config.toml
num_hidden_layers = 12
hidden_size = 256
num_attention_heads = 8
num_key_value_heads = 8
head_dim = 32
intermediate_size = 1024
vocab_size = 898
hidden_act = "tanh_gelu"
norm = "layernorm"
norm_place = "pre"
norm_eps = 1e-05
positions = "rope"
rope_theta = 10000.0
rope_fraction = 0.5
qk_norm = false
attn_scale = 0.177
bias = "none"
tie_word_embeddings = false
parallel_block = true
init = "orth"
init_std_qkv = 0.0499
init_std_o = 0.0
init_std_up = 0.0499
init_std_down = 0.0
init_mimetic = 0.7
optimizer = "muon_variant"
learning_rate = 0.00151
beta1 = 0.93
weight_decay = 0.059
lr_head = 0.0142
max_grad_norm = 2.0
warmup_steps = 200
schedule = "wsd"
decay_fraction = 0.5
decay_shape = "linear"
final_lr_fraction = 0.0
batch_tokens = [16384, 32768, 49152]
max_seq_len = 512
doc_mask = true
train_tokens = 423800000
max_steps = 14158
dataset = "wikipedia_en"
Each number is 128 + 32 x the weight over its row's rms, rounded and kept within 0 to 255. Layers, rows and columns count from 0. The size above them is the row's rms in percent of the matrix's.

# layer 5 attention output (transposed), 256x256, rms 0.0884, rows 113-127, columns 128-255
size [ 94  94  96  95  92  95  98  94 100  97  96  95  90  93  98]
[[117  77  91 134 171  82 182 154 129 140 203 134 115 146 151 147 165  94 110  79 147 159 103 122 173 140 176 124 159 155 120 167 120  85  98  91  77 112 137  97 113  93 114 193 145 128 110 188 132 120 115 153  85 123 146 136 170 102 129 153 150 107 134  95 131 107 162 161 161  39 129 165  88 186 144 124 187 133 129 102 149  92  81 128 155  89 100 103 114 103  82  85  92 105 105 108 155 103 151 210 108 187 162 154 142 179 129 162 144  90 128 165  77 145 107 103 118 140 168 157 140 171 116  91 102 135 133 116]
 [155 121 122 145 132 169 127 115 126 106  99 103 147 107 127 176 156 190 114 113 114 118 186 106 184 114 139 152 172 107 146 169 173  96 110 111 167  94 165  40 124 109 123 107 163 144 126  91 142  90 103  91 167  81 122 107 117 129 132 111 123 127  80  74  77 103 144 125 117 118 192 165 107 140 173 117  98 129  97  81  75 142 104 154 125 139 156  83 169 109 135 118 142  99 160 137 125 139 122 108 175 136 186 120  95 124 132 137  99 150  42 174 180  91 129 143  56  54 115 154 100 153 161 102 134 135 181  86]
 [110 135  57 150 132 128 160 142 127  95 189 202 145 207 130 118 182 132 104 143 121 149 152 122  94 165 130  89  83 116  89 144 125 100  78 142 129 128  71 125  45 163 111 183 146 120 130 120  53 186  79 108  83 155  87 121 195 132  94 122 105 122 127 105 100  73 118  96 127 141 123 121 180 135 128 143 103 108 122 165 175  76 121 135 140 125 152 129 190 122 148 135 144 128  89 130 110 123 138 165 154 126  79 133 137 141 109  96 142 147 131 140 108 119 113 123 159  84 159 173 150 129 143 110 114 117  97 141]
 [ 81 145 163 192 104 127 115 189  54 116 137 144  83 141 188 128 126 181 139 116 118  83 163 153 116 134 112 118 126 156 144  97 134 137 136  83 114 116 161 150 150  76 100 165 112  93 122 103 142 123 103 106 135 105 178 155 139 162 122 116  88 118 127 129 161 132 104  67 139 129 161 103 122 157 156 126 137  97 156  59  76 139 184 141  72 177 136 118 172 151 151 107 181 131 120 106  95 166 138 152 138 213 111 117 187 121 104 152  87 103 122 132 144 132 117 130 172 146 150 123 113 118 128 143 133 183  98 163]
 [127 135 139 138 135 133 111 106 156 141 137 115 117 117  96 137 179  57 129 103  87 134 149  74 162  86 153 173  64 156 127 103 144 140 153 131 152 198 179 181 119 117 150 176  96 165 110 156 178 124 120  91  96 144 111 160 178 139 104 182 122 138  74 129 163 157 112 114 161 121 111 118  35 152 155 106 126 111  88  59 161 122  97 125 124 111 101 137  80 117 181  83 113 120 120 140 146 139 114  97  63  54 150 118 113 184 132 134 134 160  80 131 131 108 132 151  63 119  82 140 113 135  92 131  98 135 210 140]
 [105 107 133 133 150 191 126 144 117  85 141 137 124 118 173 129  92 126  82 160 138 151 194 190 114 147 109 178  98  69 119  95 105 144  66  83  68 210 121 176 101 155  99 156 118 147  63 120 142 146 117 106 130 123 105 155 170 142 156 132 167 112  82 175 111  81 141 105 124 176 133 151 113 133 121 171 181 134  95 102 110 151  91  50 167 105 121 105 104 112 163 128  66 161 128  84 132 165 163 170 127 119 144  86 117 132 151  76 109 125 118 125 156 159  40 168 185  91 102 132 163 124 125 116 123  96 160 164]
 [ 55 117 106 122 174 148  81 115 145 173 131  70 139 129 121 164 106 146  74 177 154 114 127 111 159 172 133  92 152 104 146 117 115 137 121 121 119 140 104 137 136 190 144 138 105 133 103 189 121 137 106 125 159 158  98 120 171 139  99 105 110 136  66 136  97 155 139 114  86 196 130 133  76 130 188  97 103 173 152  84  90 149 168  88 119 150 132 129 136  89 114 176  99 225  99 125 210  88 145  91  99 149  46 133 190  84 161 176 104 104 154 144 102 119  82  94 102 143 103 127 144  83 160  95 131 117 211 112]
 [139 169 172 137 100 164  83 134  99 135  84 111 122 158 122  98 179 123 116 115 132 193  67 188 111 198  92 131 137 149  60  44  96 196  57 145 115 134 113 168 104  93 158  83 128 173 135 157 130  63 163 123 110 140  92 105 141  96  54 132 134 113 107 114  96 135 167 131 156 125 117 162 108 161 145 173 164  42 107 135  91 135 118 159  36  69  83 115 143  74 147 185 112 117 115 159 182 128 144 154 138 158 135 102 120 133 106  78 144 131 153  93  82 184 128 109 134 123 150 126 139 113 105 141  76 122 152 152]
 [ 71 118 114 138 185  83 150 107 186  74  87 192 151 147  97 144  95 145 104 120 182  94 109 103  99 109 132 143 132 111 139 207  77 107 128 126 126  73 117  72 101 141 145 147 166  95 180  91 168 170 137 188  99 111 181 118 140 162 106 109  71  97 169 105 197  44  85  91  68 121 106 151 155 114  69 154 113  62 159 134 106 133 129 156 104 139 166 124  95 134  98 166 160 127 106 214  84 143  90  83 184 102 128  67 119 138 111 127 192 157 124 197  90  98  95 133  55  96 129 157  81 158 100 127  71 144 112 162]
 [148 135 158 142 157 136 133 119 154 133 178 157  61 148 113 162 115 117 111 141 133 145 102 131  79 167 147 136 179  73 112 152 115 111  96  97 124 111  97 130  63 119 121 131 188 123 106 111  89 157 114  84 114 130 104 119 117 118 135 151 190  90 168 111 100 149 116  80 141 152 128 115 125 158  84 114  85 138 123 207 132 118 201 110  88  65 169  84  92 116 148 114 121  85  52  94 133 121  92 217 155 142 102 118 118 132 115 151 152 185 178 118 165  71 169 153 130 105 121  99 118 117 104 170 178 137 105  95]
 [107 120 161 150  37 112 116 124  67 144  78 135 121 150 125 130 159 134 156  89 131 167 137 138 148 161 164  87 152 148 155 142 110 141 100 103 176 141 112 120  49 103 113 156 145  95 111 157 103 131 174 110 114  98 149 132 126 148 173  95 155 100  58 166 140  63 104  74  96 134 146 131 137 128  94 114  84 101  85 132 136 101 130 143 137 161 155  93 160 108 173 125 120  83  92 161 122 100 144  97 120 114 119 134 156 183  68 107  73 118 213 149  72 129 131 191 125 146 106 101 124  95 126 152 115 160 130 115]
 [141 172 194  74 148  94  52 128 118 129  55 134 150 102 152 165 165  97 109  82 133 165 130 124 131 150 103 119 126 114 203 116 151 125 125 142 117  62 142  83 183  67 162 145 138 121 170 192  89 120 145 127 142 159 110 194  88  35  98 144  65 123  86  83 132 128 166 110 139 160 132 138 174 160 139 174 103 114 129 145 147 176 158 130  81 135 135 146 148  48 142 126 171 167 138 129 145 117 133 137 183 113 149 147  97 186  87  92  38 153 130 147 179 129  65 137 132 104 126 108  69 117 133  84 146 119 149 117]
 [140 124 183 201 144 155 153 170 146 167 107 125 169 100 119 140 144 121 146 141 104 211  77 163 123 159 149  75 113 142 123  60 128 158 105 141 148 122 135 120  79 122 196  90 142 132  97 182  92  78  81 161 139 198 107 130 196 169 146 135 184 107 168 171 133 122 104 114 109 124 139 170 135  92  98 165  90 180 104 157  90 125  95 112 170  96 144 129 115  89 117 180  70 118  98 123  99 118 103  90 134 121  64 141 114  88 123 116 174 139  60 129 138 164 150 133 148 118 135 174 105 131 122 137  80  89 131 179]
 [146  93 129 165 130 114 184  76 161 132  97 144 132 118 178 111 178 120 133 112 119 134  93 143 107 119 178 141 122 147 144 184 162 143 111 163  70 103 136  93  79  48 129 113 156  70 128 153 188  89 108 143 125 167 102 134  70 147 211 113 177 116 116 156  89 154 165  43 134 135  92 100 145 138 119 151 175 149  96 155 121 147 166 156 166 162 194 120 155  93 139  81  81 154 146 124 103  72 154  71 132 159 142 158 125 156 152 155 161  77  95  90 158 123 110 111 112 130 161 122 113 132 125 106  77 105 147 111]
 [177 141 148 130 152 154 138 134  86 126 106 183 179 114 124 163 100 166 197 130 104  93 101 108 166 142 143 139 145 138 167 184 154  80 173 143  60 152 130  91 121  80 153 161 144  82  78 155 151  79 143 151  93 117 176 143 129 118 111 162 141 116 179 155 148 132 166 111 123 158 205  70 158 100 141  86 142 188 142 118 144 146 102  54 117 115  96 105 153 158  46 158 132  60 126 113 137 139 122 155 150 180 151 109 149  76  62 101 153 145  83 155 111 125 129 140 149 109 113 121  90 170 116 159 112  88 147  88]]
# layer 5 attention value, 256x256, rms 0.109, rows 114-127, columns 128-255
size [ 94  97  98  93  96  96  93  99  99  92  97  90  92  94]
[[154 163  92 105 136  97  97 105 129 141 132  74 108  87 152 115 127 105 140 124  82  93 178  84 142 116 142 122 123 150 142 119 126 146 155 120  82 181 109 178 140 156 141 107  93 127 113 105 216 127 134 163 134 119 102 154 107 135 112 112 107 168 187 134 176  97 114  96 118 126 167 154 164 139 128 136 152 140 162 137 161 145  94 111 161  77 149 101 106 104 132 107 190  76  94 120 107 142 123 167 100  82 111 103 145 139 137 134 150 144 174 106 120 139 165 158  83 150 143  77 135  89 124  87 116 184 143 154]
 [152 167 165 151 127 143 140 155 124  94 107 114 109 117  95  81  69 149 138 144 138 143  98 148 119  84 109 187 154 107  97 140 112 134 187 153 179 143 193 152 192  88 147 134 155 120 190 154 119  75 158  86 201 148 129 116 143 120 123 118 176 135 122 135 137 134 117 154  63  59 171 113 127 159  87 145 122 182 110 157 125 120 120 133 138 140 156 153 143  74 108 161 177 134 195 109 139 153 150 128 124  90 164 154 145 117  93 165 109 136 156 123 113 160  80 102  95 146 153  92 103 144 144 118 193 163 172 144]
 [129 193 170  80 127 138 132 113 145  99 108  97 187 130 142  88 148 109 106 108 150 122 176 100 100 107  97 104 123  86 131 193 140  75  64 109  84 157 152 125  94 153 146 175 163 173 146 142 110 147 168 135 100 172  70 155  60  69 119 154 118 140 130 177 151 103 106 125 108 129 130 101  94 124 175 163  98 118  64 129 211  88 111 123 157 168 134 127 113 116 136 122  52 146 140 102 155 156 107  37 103  58 126 179 101 156 122  84 137 174 116  94 143 127  92  59 107 157  59 132 116  89  95 118 184  66 139 130]
 [117 105 108 204 185 121 120 112 107 150 152 118 113  81 115  97 129 158 136  96 135 173 191 190 135 152 188 140 168 164 132 111  87 169 133 114  65 143 116  95 147 181  99 129 121 122 165 122 177 127 178 167 155 167 119  42 155 117 169 113 167 194 106 108 120 101 146 127  71 161 125 153 192  78 126 164  60 126 127  96 192 131 155  99 117 104 136 159 159  94 132 100 199 152 107 154  92 141 170  71 143 121 108  87 167 109 107 104  90  84 124 123 152 115 108  79  92 107 124 113 135 109  78 136 148 140 116 142]
 [146 165 212 113  99  45 128  96 153 139 100 160  74 107 164 122 175 124 135 132 147  88  59 198  67 168 179 112  97 134 132 156 113 173 209 159 147  72 154  94 127 111 147 107 112 120 119 138 110 101 125 139 120 121 148 128  51 116 104  84 137 139 162 142  93 101 159  86 116 136 160 107  99 186 119  76 132  35 119  98 115 138 142 156  90 103 154 140 117 109  76 128 115  75 245 134 125 104 106  94 134 136 179 145  63 121  42 119 171 163 178 130 113 129 158 119  93  80 182 118 101 137 145 181 134  81  69 104]
 [104 115 157  73  97  72 138 104 129 142 135 154  92 155 130  87 141 137 149 125 157 128 174 135 111 188 178 141  76 116 118 158 161 123  95 148 143 115 131  96 117  62 112 103 155 114  99 144  89  95 136 139  66 129 185 148 132 160 109 146 142 156 131 142 176 119 115 189 125  61 174 122 124 158 109 151 137 112 108 159 202 142 133 108 130  65  82 138 194 151  91  73 135 109 125 151 114 219  59  70 111 131 182  74 125 124 111 138 190 144  48 159 125 165 131 112 122 102  57 107 148 153  90  68 105 133 106 142]
 [128 135 104 134 105 135 157 213 113  76 144 191 124  92 127 121 153 128 179 146 111 121 113 187 117 145 165 143 154 104 181 150 151 171 130 169 115 128  76  85 168 166 113 151 209 154  70 117 121 159 110 102 160 138 148 161  50 173  89 101 157 107 131 175 139 130 129 118 174  94 119 170  93 161  79 160 131 151 126  93 138 125 132  82 136 130 176 135 100 183  77 141  59 113 128  94  72 127 155 113 117 104  98 177 103 143 147 134  75 143 179 107 168 121 122 132 137 134 207 151 139  84 119  80 163  62 100 119]
 [198 139  76 131 125 142  82 115 174 194 149  78 103  69  98 140 136 162  93 160 148 156 185 128 144 130 152 178 147 175 162 111 150  77  81  87 188 129 128 121 123 126 161 126  47  91 128 127 102 128  96  68 118 128 136 148 141 161 152 181 107 134  79  67  96 160 136 159 206  94 192  69 150 140 114  84 139 115 149 170 117 129  75  90 172  99 138 121 118 130 193  92 120 104 140  77 152 150 116 141 126 146 111 138 130 119 153 146  93 161 126 120 116 175 124 119 153 154 113  89 114 170 186 131 137 170 154 166]
 [180 153 110  90 125 114 120 141  88 164 147 162 163 171 103 121 131 119 111 172 147 135  99 144  76 139  82 130 151 112 113 121 137 171 123 183 148 174 198 128 172 115 174 132 142 142 140 147 116  50 106 154 127  51 125 179 126  88 129  89  72 146  98 121 121 136 120 138 129 129 122 145  81 103 146 151  99  46 105 108 148 140  81 144 191 210 146  72 112 120 103 145 154 138 160 153 183  97 138 136 102 159  95 169 107 145 145 136 109  91  66 220  57 165 109 125 149 143 145 106 124 169 132 128 125 114  90 158]
 [136 154 116 100 156 153 152  77 192 125  89  68 195 101 102 150 181 194 133  91 125  59  89 119 132 140  79  67 189 115 147 158 126 124 134 111 141  97 151 100 146  94 122 164 100  95  81 100 128 153 158 174 111 118 165  95  93 147 140  98 136  69 155 125  77 107 106  78 122 117 113 185 156 167 168 143 171 120 111 135  36 181 127 138 146 128 165  95 160 159 103 120  55 205 155  97 125 154 111 164 100 114 111 125 170 155 171 120 130 163 145 147 133 145 143  78 104  90 158  90  93 174 119 162 173  52 118 152]
 [208 174  80 132 122 123 151 118 193 131 110 106  67 149 120  81 137 130 121 159 111  60 154  94 161 159 148 187 108 122 110 106  78 142 111 115  96 201  92 148 125 130 124 123 159 125 104 104 131 192  92 128 109 123 217 166 174 193 150 102  90 164 147 100 112 117 155  97  86 122  85 170 109 172  46 158 119 154 107 162  95 113 120 128 179  90 117 122 130 197 121 152 127 132 149  88  91 129 136 112 100 120 132 173 114 147 147  88 171  82 118 142 106 169 178  77 105  80  91 115 178 123 110 114  84 172 128 104]
 [144 114 101 134 167  92 126 119 145 113 102 217  52 110 110 159 112 126 106  30 154  82 141 144 119 105 181 202 120  90 171  68 185 123 105 168 152  86 138 116 155 158  91 135 132 154 134 109 132  71 156 151 131  60 126 120 138 123  80 144 152 180 130 145 106 158 134 120 137 123 216 158  81 145 144 116 157 142 148 120 133 115 167  83 159 184  70 101 124 121 126  83 106 120 130 136 131 125 164 146 107 175 196 180 157 157 109 119 113 135 200  97 139 165 106 187 124  98 104 105 152 119 135 143 128 158 156  66]
 [ 74 135 172 170 168 187 187 134 103 163 156  95 147 124 159 152 165 149  94 125 107  83  78 101 137 145 155 139  91  74 125  93  45  62 171 149  92 119 146 165 163 162 105 103 145 121 173 115 121  86  71 186 104 116 154 160 122  97  59 173  70 127 103 141 149  50 112 197 134 137 139 214 140 162 138 106 115  88 117  94 164 157 148 149 107  88 101 125 118 143 102 176 168 116 186 156 170 158 113 145 137 127 140 107 124 122  89 119 109  88 148 154 129  74 141 155  94 120 107  86 131 133 159 126 109 133 157 155]
 [139  92  60 162 109  95 112 164 131 137 122 100 145  87 177 159 185  87 127 114 100 123 169 113 132 118 115  87 190  86 127 112 167 130 135 103 122 107 100 177 144 130 123 107 130 101  96 120 125 126  86 148 168  77  82 108 109 108 162 148 169 170  67 140  59 115 107 157 108 161  91 146 115 160 173 175 172 156 136 101 142 112 100 137 147 144  99 185 122 137 183 112  81 172 127 144 123 113 151  91 162 188 131 162 157 188 126 143 163 161 113 164 161 167 124 118 135  93 105 171 228  94 127 139 121 175 141 161]]
# layer 5 attention query, 256x256, rms 0.126, rows 128-140, columns 128-255
size [102 112 127 103  95  92  84  93  79  95  80  90  98]
[[ 87 114 113 141 178 161  92 159 156 108 161  64 184 101 180  85  91 128 181 141 121 106  94 148 130 141 127 171 150 132 192 140 154 170 184 167  68 131 126 169 172  93 150 148  80 106  85 108 124  79  88  69  72 134 107 149 142 156  55 111 147 206  60 115 107  90  25 124 120 107 147 121 107 157  85 104 138 150 193 129 150 133 134 108 125 131 164 155 142 167 113 137 135 117 166 131 184  74 100 129 129  89 125 132 111 182 128 101  58 128 119  79 150  95 117 109 208  90 100 109 121  75 134 112 147 127 135 132]
 [168 129 158 153 106 142 144  88 175 184 110 105  68 105  63 156 149  98 123 173  66 125 169  78 121 112 205 127 147 125 118 131 102  94 162  74 136  71 107  96  53 147 169  78 156 119 170 110  81 106 149 126 105  97 139 116 116 131 196 105 158 110 143 162  98 124 165 168 136 140 138 136 142 105 107  96 111 104 122 158 130 187 138 153 148 184 163 136 133 175 166 103 128 181  91  51 159 164 136 164 106 137 162 109 107 191 168 113 126  95 121 139 154 106 107 152 103 137 107 129 119 131 106 131 156 152 194 182]
 [138 204 122 158 114 135 110 154 147 174 173 111 159 131 116  98 157 113 151 165 121 165 103 100 140 105 145 156  67  77 106 122 195 187 210 104 118 106 137 100 148  94 146  78 149 109 126 119 112 131 151 124 100  86  84 113 127 121 161 143 137 153 132 162 112 105 115 100 142  82 188 126 138 149 149 111 127 136 139 115 161 111 151 172 138 153 132 121 146 152 111  79 116  72 129 104 187 107  94 127 125 113 101 116 127 255 154 117 146 114 130 159 157  99 130 111 150  74 101 129 134 156  51 117 157 134  94 149]
 [106 176 198 125 117 108 117 100 122 136 116  87  97 147  99 160  70 139 116  93 111 150 101 130 164 105 187 144 130  76  91 170  85 100 176 164 126 115 141 107  77 181 141 116 116 145 135 178 113 106 106 162  76 126 163  80 114 134  97  84 168 115 119 127 140 160 129 131 136 132 152 126  66  82 104  69 111 130 100 131  66 129 103 104 128 127 146 112 135  94 132 171  81 186  75  88 145 159 142 106  83 135 155 112 119 154 163 193 111  83 109 136  87 160 154 171  88 102 129 120 149  99 122 114 179 145 181 110]
 [194 164 212 149  67  82 107 122  32  95 127 132 114 139 110 129 118  94 105  52 118 113  99 135 165 114 104 167 119  89 100 184 126 114 140 107 119 176 176  96 131 133 131 148 161 157 124  76 145 190 131 123 158 116 117 141 127 160 137  86 162 106 152  84 134 147  85 145 125 148 107  97 126 100 161 134 118 118 168 135 130 140 168 126  92 112 108 213  83 138 121 127  91 124 142  76 121 105 129 171 123 124 168  95 137 176 148 140 142  97 106 131 140 111 157 134 134 174  81 238 146  64 127  29 120  79 147 141]
 [ 70  68 121  55 105 165 108 108  81 124 120 142 131 175 167 148 155 131 136 127 126 153 183 212 176 157 128 164 166 170 140 140  91  90 120  95 166 150 138 139  98 101 127 150 117 129  84 186 101 165  94 116 138 204 142 163 123 114  47 118 106 142 136 140 141 108 137 147  81 141 123 144 108 156  76 159 134  83 130 139 146 134  90  93 171 120 115 112 150 134  82 136 146 120 166 147  86 174 104 138 137 149  81 128 127  32 123 132 180 139 143  91 118 155 111 106 136 162 154 108 117 118 170 107 124 158 125 126]
 [132 107 127  97 136 157 174 119  72 175 141 160 204 147 141 119 140 143 163 166 148 156 142 109 119  64 133 138 122 160 191 135 188 101 103 114 127  93  83 164  79 134 132  89 141 114 113 126 161  71 184  84 100 110 110  83 131 194 175 148 169  80 174 118  88  92 131 123 126  74 156 160 115  54  86 132 128  75 143 129  88 100 180  68 144 221 107 109  98 117 171 137 149 144 115 148 106 134 158  94 139 126 131 120  87 131  99  49  92 169 146 152 174  95 131 155 119 106 102  91 141  95 146  89 155 196 167 154]
 [139 104 131 155 129 146  38  93 109 130  74 188  78 153  73 168 142 157 113 167 101 130 179 168  97 155 124 139  96 111  86 139 124  90 116  85 118 130 150 150 135  81 152  70 130 173 103  98 120 182 148  80  86 183 110 133 105 114 139  92 161 120 124 130 122 178 105 110  94 116 162 155 103 109 160 125 170  90 176 131 131 124 110 131 155 168 115 148 145 123 111 105 143 137 157 135 141 150 130 158 119 111 103  51  94 155 129 130 103 140 103 134 140  99 177 115 120 160 136 193 166 116 109 135  99 106 156 191]
 [102 113 134 148 126 134 130 144 161 184  84  88  65  93  98  83 141  91 161 156 118  89 130 168  94 148 112 108 141 104 139 119  69 168 162 131 178 162 192  79 173 122 111 149 131 116 143 146 116  99 194 111 147 160  95  94  95 125 132 106 122 149 142 102 134 161 101 118 148  74 114 102  91 151 122 114 166 115 187 122 145 140 182 109 107 121 153 123  73 115 130 180 164  96 149 135 159 149 135 120 115 148 147 147 123  49 102  89 157 186 190  85 162 121 146 107 176 155 106 134 118 111 105 153 141 128 104 113]
 [148 171 136 103  90 110 171 124 133  84 125 139 121 153 128 173 141  60  80 108 120 164  77 165 119 108 139 152 157  87 113 126 120  98 147  48 164 181 157 114  62 181 113 129 103 119 107 143 128  79 112 211 127 135 136  73 182 126 165 164 127 114 112 136  95 143  74 144 148 141 135 134 122 143 124 123 141 132 141 150 119 137  91 126 148 107  73 162  72 122 100 130 104 133 215  91 133 130 167 140 171  90 125 230 103 145  64 183 144 104  91 120  87  96 148 149 106 140  99 103  79 108 146 122 114 106 183 107]
 [170 140 137 101 141  91 151 147 111 123 174 152 165  97 141 136  92 148 149 116 174 127  55  81 135 160 140 106 185 142 127 159 134 107  50 176 120  82 149 139 158 126  93  73  82 175 155 100  69 145  87 123 116  78  92 152 108 125 107 145 108 126 210 164 185 160 131 150 133 117 155 147 116 111 104 155 104 109  92 103 136 136  95 104 107 167 156 205 125 140 110 165  97 131 119  71  78 152  55 107 112 118 118 110 141 122 135 177 137 136 216 104 130 155 104 151 105 155  96 119 172  81 130 147 137 110 131 127]
 [168 174 130 141 101 129  89 146 120 133 160  93 131 186 172 133 152 117  82 132 141 176 111 127 137  89 201  80 122 120 105 198 100 135 119 127 122 175 178  74 138 164  93  55  91 123 194 146 117  95 123 154 118 116  58 133  78 132  91  91 174 130 133 145 112  83  65  85 174 157 162 104 158 128 154 109 119 148 137  32  78  99 166 214 182 107 107 131 165 132  33 130  85  89 155  95 137 143 121 158  83 149  99 190 174 171 103 101 166 157 162 110 166 132 117 129 111 133 117 163 204 139 103 106 144 124 133 122]
 [125 162 106 106 180  90 126 135 173 148 132 138  59  61 105  82 112 124 108 184 100 119  83 132 115 122 129 178 113  76 149 163  73 166 148 100 119 122  90 173 131  82 162  41 122 136 156  98  97 185 177 153 111 122 100 140 138  95 199 103 174 102 115 146 108 145 160 117 139 138 192 169  94 127 163  96 138  67 134  97 166 138 160 136 126 123 115 121 178 124 122 101  91 132 192 109 172  96  67  83  84 159  80 144 177 172 105 124 129 117  49 153 174 119  56  96 148 100 142 117 164 121 112 104  95 120 157 113]]
# layer 5 attention key, 256x256, rms 0.127, rows 128-139, columns 128-255
size [105  93 132 112 112  99 106  99  84 114  98 119]
[[118 160 138 101 168 106 132  90 141 111 152 134 118 137  92  80 145  97  99  91 152 123  79 162 128 173 118 103 126  99  57 170 173 147  98 155 130 135 153 136 144 132 115 126 107  83 145  93 113  97 121 151  71 145 139 156  92 178  66 129 109 122 164 102 149 167 145 123 122 102 139 158 137  91 123 108 104  96 154  84 131 159  74  93  96 100  83 178 129 105 166 109 102 111 167 127 138  96 165 156 130 119  90  64 120 105  87 132  89 145 202 130 151 152 149 125 154  89 127  99 154 151 118 135 197 129 135 111]
 [111 115 154 126 103 177  79 143  94 135 123 127 205 121 119 174  99  89 139  91 109 121 118 170 119 155 122 187  99 144 127  88 163  93 160 161 210 127 100 127 150 140 149 183  95 203 116 114 134 131 120  86 148 133 162 134 113 137 105 125  98  98 194 131 169  87  95 139  91  96 182 121  92 137 108 145 154 101 155 130 154  97 159 134 161 168 116 190  87 201 102  99 149 134 146 170 116 123 123 157 128  99 118 113  73 171 179 177  99  83 110 161  84 123 139 137  50 179 115 141  86 148 129 119 107  84  75 154]
 [112 111 117 127  78 137  56 134 141  62 116 106 183 139 119 182 190 107 153 105  96 128 162 171 111 145 167 155 132 160 113 112 160 171 174 123 173  62 113  89 161 120 173 153 150 168 122  87 151 132 178 136 100  94 156 170 164 115 172 174 101 103 138 129 108 133 115 108  88 128 158 112 154 170 153 157 158 102 132 172 151  96 190 121 121 151 195 117 126 144 113 123 161 106 134 140 144 148 126 136  82 144 104 129  83 176 178 112 149 134  45 168  96 119 134 149   0 135 126  93 111 145  83 123 101 178 111 163]
 [147 139 165 137 135 112 148 148 139 136 136 137  96 134 136  83 116 172  91 169  97 129 173  84 141  74 123 106  95  59 145  94 145 127 140  70 109 173 125 121 114 102 166  59 182 116 156 182  79 127 169 142  95  80 115 119  79 127 180 112 164 148 105 161 110 138 126 124 160  85 128 128 151 120 151 104 124 103  75 100 123 143 168 171  57 152 138  96 101 115 183 147 170  83  56  87  86 142 123 171 107 125 129 102 191 189  96 101 199 104  77 122 170  97 101 153 176 109 169 163 129 107 115 101 141 127 135 103]
 [139 195 158 144 115 141  92 132 134 166  90 139 131 143 123 127 150 162  81 194 136 102  96  94 115 105 141 138 109  92 101 156 143 105 114  99  79 162 167 188 133 159 117  87 142 100 143 129 106 130 164  70 140 145 103  83 144 123 137  63 127 100 100 168 123 191 132 175 195 141  90 125 168 112  97 138  66 116 118  82 124 163 112 138 106 111  57 147 125  90 201 172 130 137 114  81 131 100 139 137  94  93 102 100 152 170 106 129 133 141 175 149 189 125  84 113 248 100 153 141 142 140 150 134 158 107 133  91]
 [152 144 178 112 130 156 130 117 101 127 167 161 164 187 146 158  63 100  83  70 105 125 102 111 123 115  99 141 125 107  92 106 128 126  96 137 102 122  85  98 106 104 107 175 104 143 105 133 114 208 154 102 101  53 143 139 159 118  52  61 110 198 143 146 133 116 132 148  75 151 127 116 159  75 113  94 129  99 109 147 100 135 148 117 122 133 137  95 135 122 132 133 158 135 126  84 118 154 160 116 163  94 159  53 123 145 165 162 151 152 102 156  87  94 164  70 137  80 132  96 145 126 176 131 115 126  55 133]
 [ 93 103 168 142 108 125 116  69 165 126 150 140 177 118 126 120 131 109 151 121 115 154 130 172 128 136 147 192 102 158 135 122 165 144 130 124 128 120  99 170 103 149 141 184 156 190 114 105 122 104 130 190  54 120 144  76 136 170 106 186 111 148 133  96  75 114 134 135  59  46 121 162 110 109 111 179 174 105 143 206 161 122 182 138 189 143 125  85 149 142 119 131  42 138 161 149 106  87 153 148 107 104 123 138 107  99  96 123  65  99 193 130 122 103 189 159   0 146 219  90  92 132 125 117 139 114 128 138]
 [129 149  81 185 130 161 194  90 105 132 146 126  85 107 118 124 102 106  89 133 149 146 151 139 155 126  98 154  90  88 125 150 157  87 140  71  99 143 165 144 101  55 160 111 159 103 192 114 102 167 123 169 108 130 113 104 193 121 114 112  66 108 117 144 132  97 165 156 142 159 104 103 209 178 160 151 108 124 174  91 108 127 100 122 110 136  91 140 169 112 116  84 180 176  91  73 130 122 103 131 175  66 112 132 102 212 158 134 140 137  91 124 147 142 114 207 147  99 140 104 155 107 185 141 136 133 181 142]
 [ 98 160 144 137 103 102 197 130 152 176 179 118 173 153  81  95 125 141 152 100  77  79  97 133 131  93 104  90 138 151 105 109  95 175  96 175  79 144 116 147  80 151  64 163 123 138 154 146 179  75 135 127 120 120 115 102 167 115 133 110  91 132 159 119 120 104 129 105 136 159 123  59 191 145 170  86 159 155 146 161 168 160 130  89  71 131  95 106  99  88 112  98 124 179 133 145 160 157 137  76 165 144 125  54 116 126 129 109 124 130 163 152  93 116 160 136  90 104 120 108 148 130 112  87 173 132 132 128]
 [ 94 160 120 116 131 115 153 101 149 150 134  97  84 147 110  72  97 124 110 172  64 123 141 141 101 107 121 124  84 118 101  96 135 120  54 113  94 144 132 126  89  86 116 119  97 140 164 145 133  81 120 125 132 113 134 139 100 118 160 100 118  96 141 165 142 119 162 150 186 156 128  99 167 141 168  96 106 155 110 116 122 139 130 141  54  96 113 143 118 122 127 121 123 164  94  56 159 151  82 174 121 150 137  36 117 114  94 104 131 170 163 107 184  91 123 191 255 178 112 130 179 154 168 160 145 105 167 114]
 [140 169 107 191  94 175 175  96 131 185 160 109  95 152 113 128 163 143 135  80 143 114 110 125 111 125 133  95  81 104 149 118 106  86 138 116  72 126 173 124  80  98  55 137 146 160 118  90 123 181 106 127 150 192 132 127 105 126 182 109 118 138 124 169 139 104 126 108 124 164 100  68 200 141 156 158  79 120  95 149 193 144 114 137  82  98  76  83 154 138 128 103 101 135  76 143 155 154 123  65 140 146 133  96 133 155 134 179 168 154 144 130 123 141 114 127 198 134 123 126 153 128 174 115 129 179 135 177]
 [152  68 103 123 149 133  77 172 139 133 127 116 163 112 144 127 168 137 179 142 100 171 165 188 154 132 100 156 134 136 152 153 119 159 158 135 118  93 108 138 167 113 190 147 154 144 108 125  96 118 139 159  88 106 136 104 138 131 106 200 122 119 133 124  63 139 124 152  99  88 152 184 116 152 140 178 240 115 167 146 123  74 172 123 177 176 199  87  93 163 100 118 120  80 153 172 105 125 168  98  92 145 139 144  79  93 105 102 105 130  68 162  93  99 152 136  56 104 140  99 104 126  89 138 110 141  99 136]]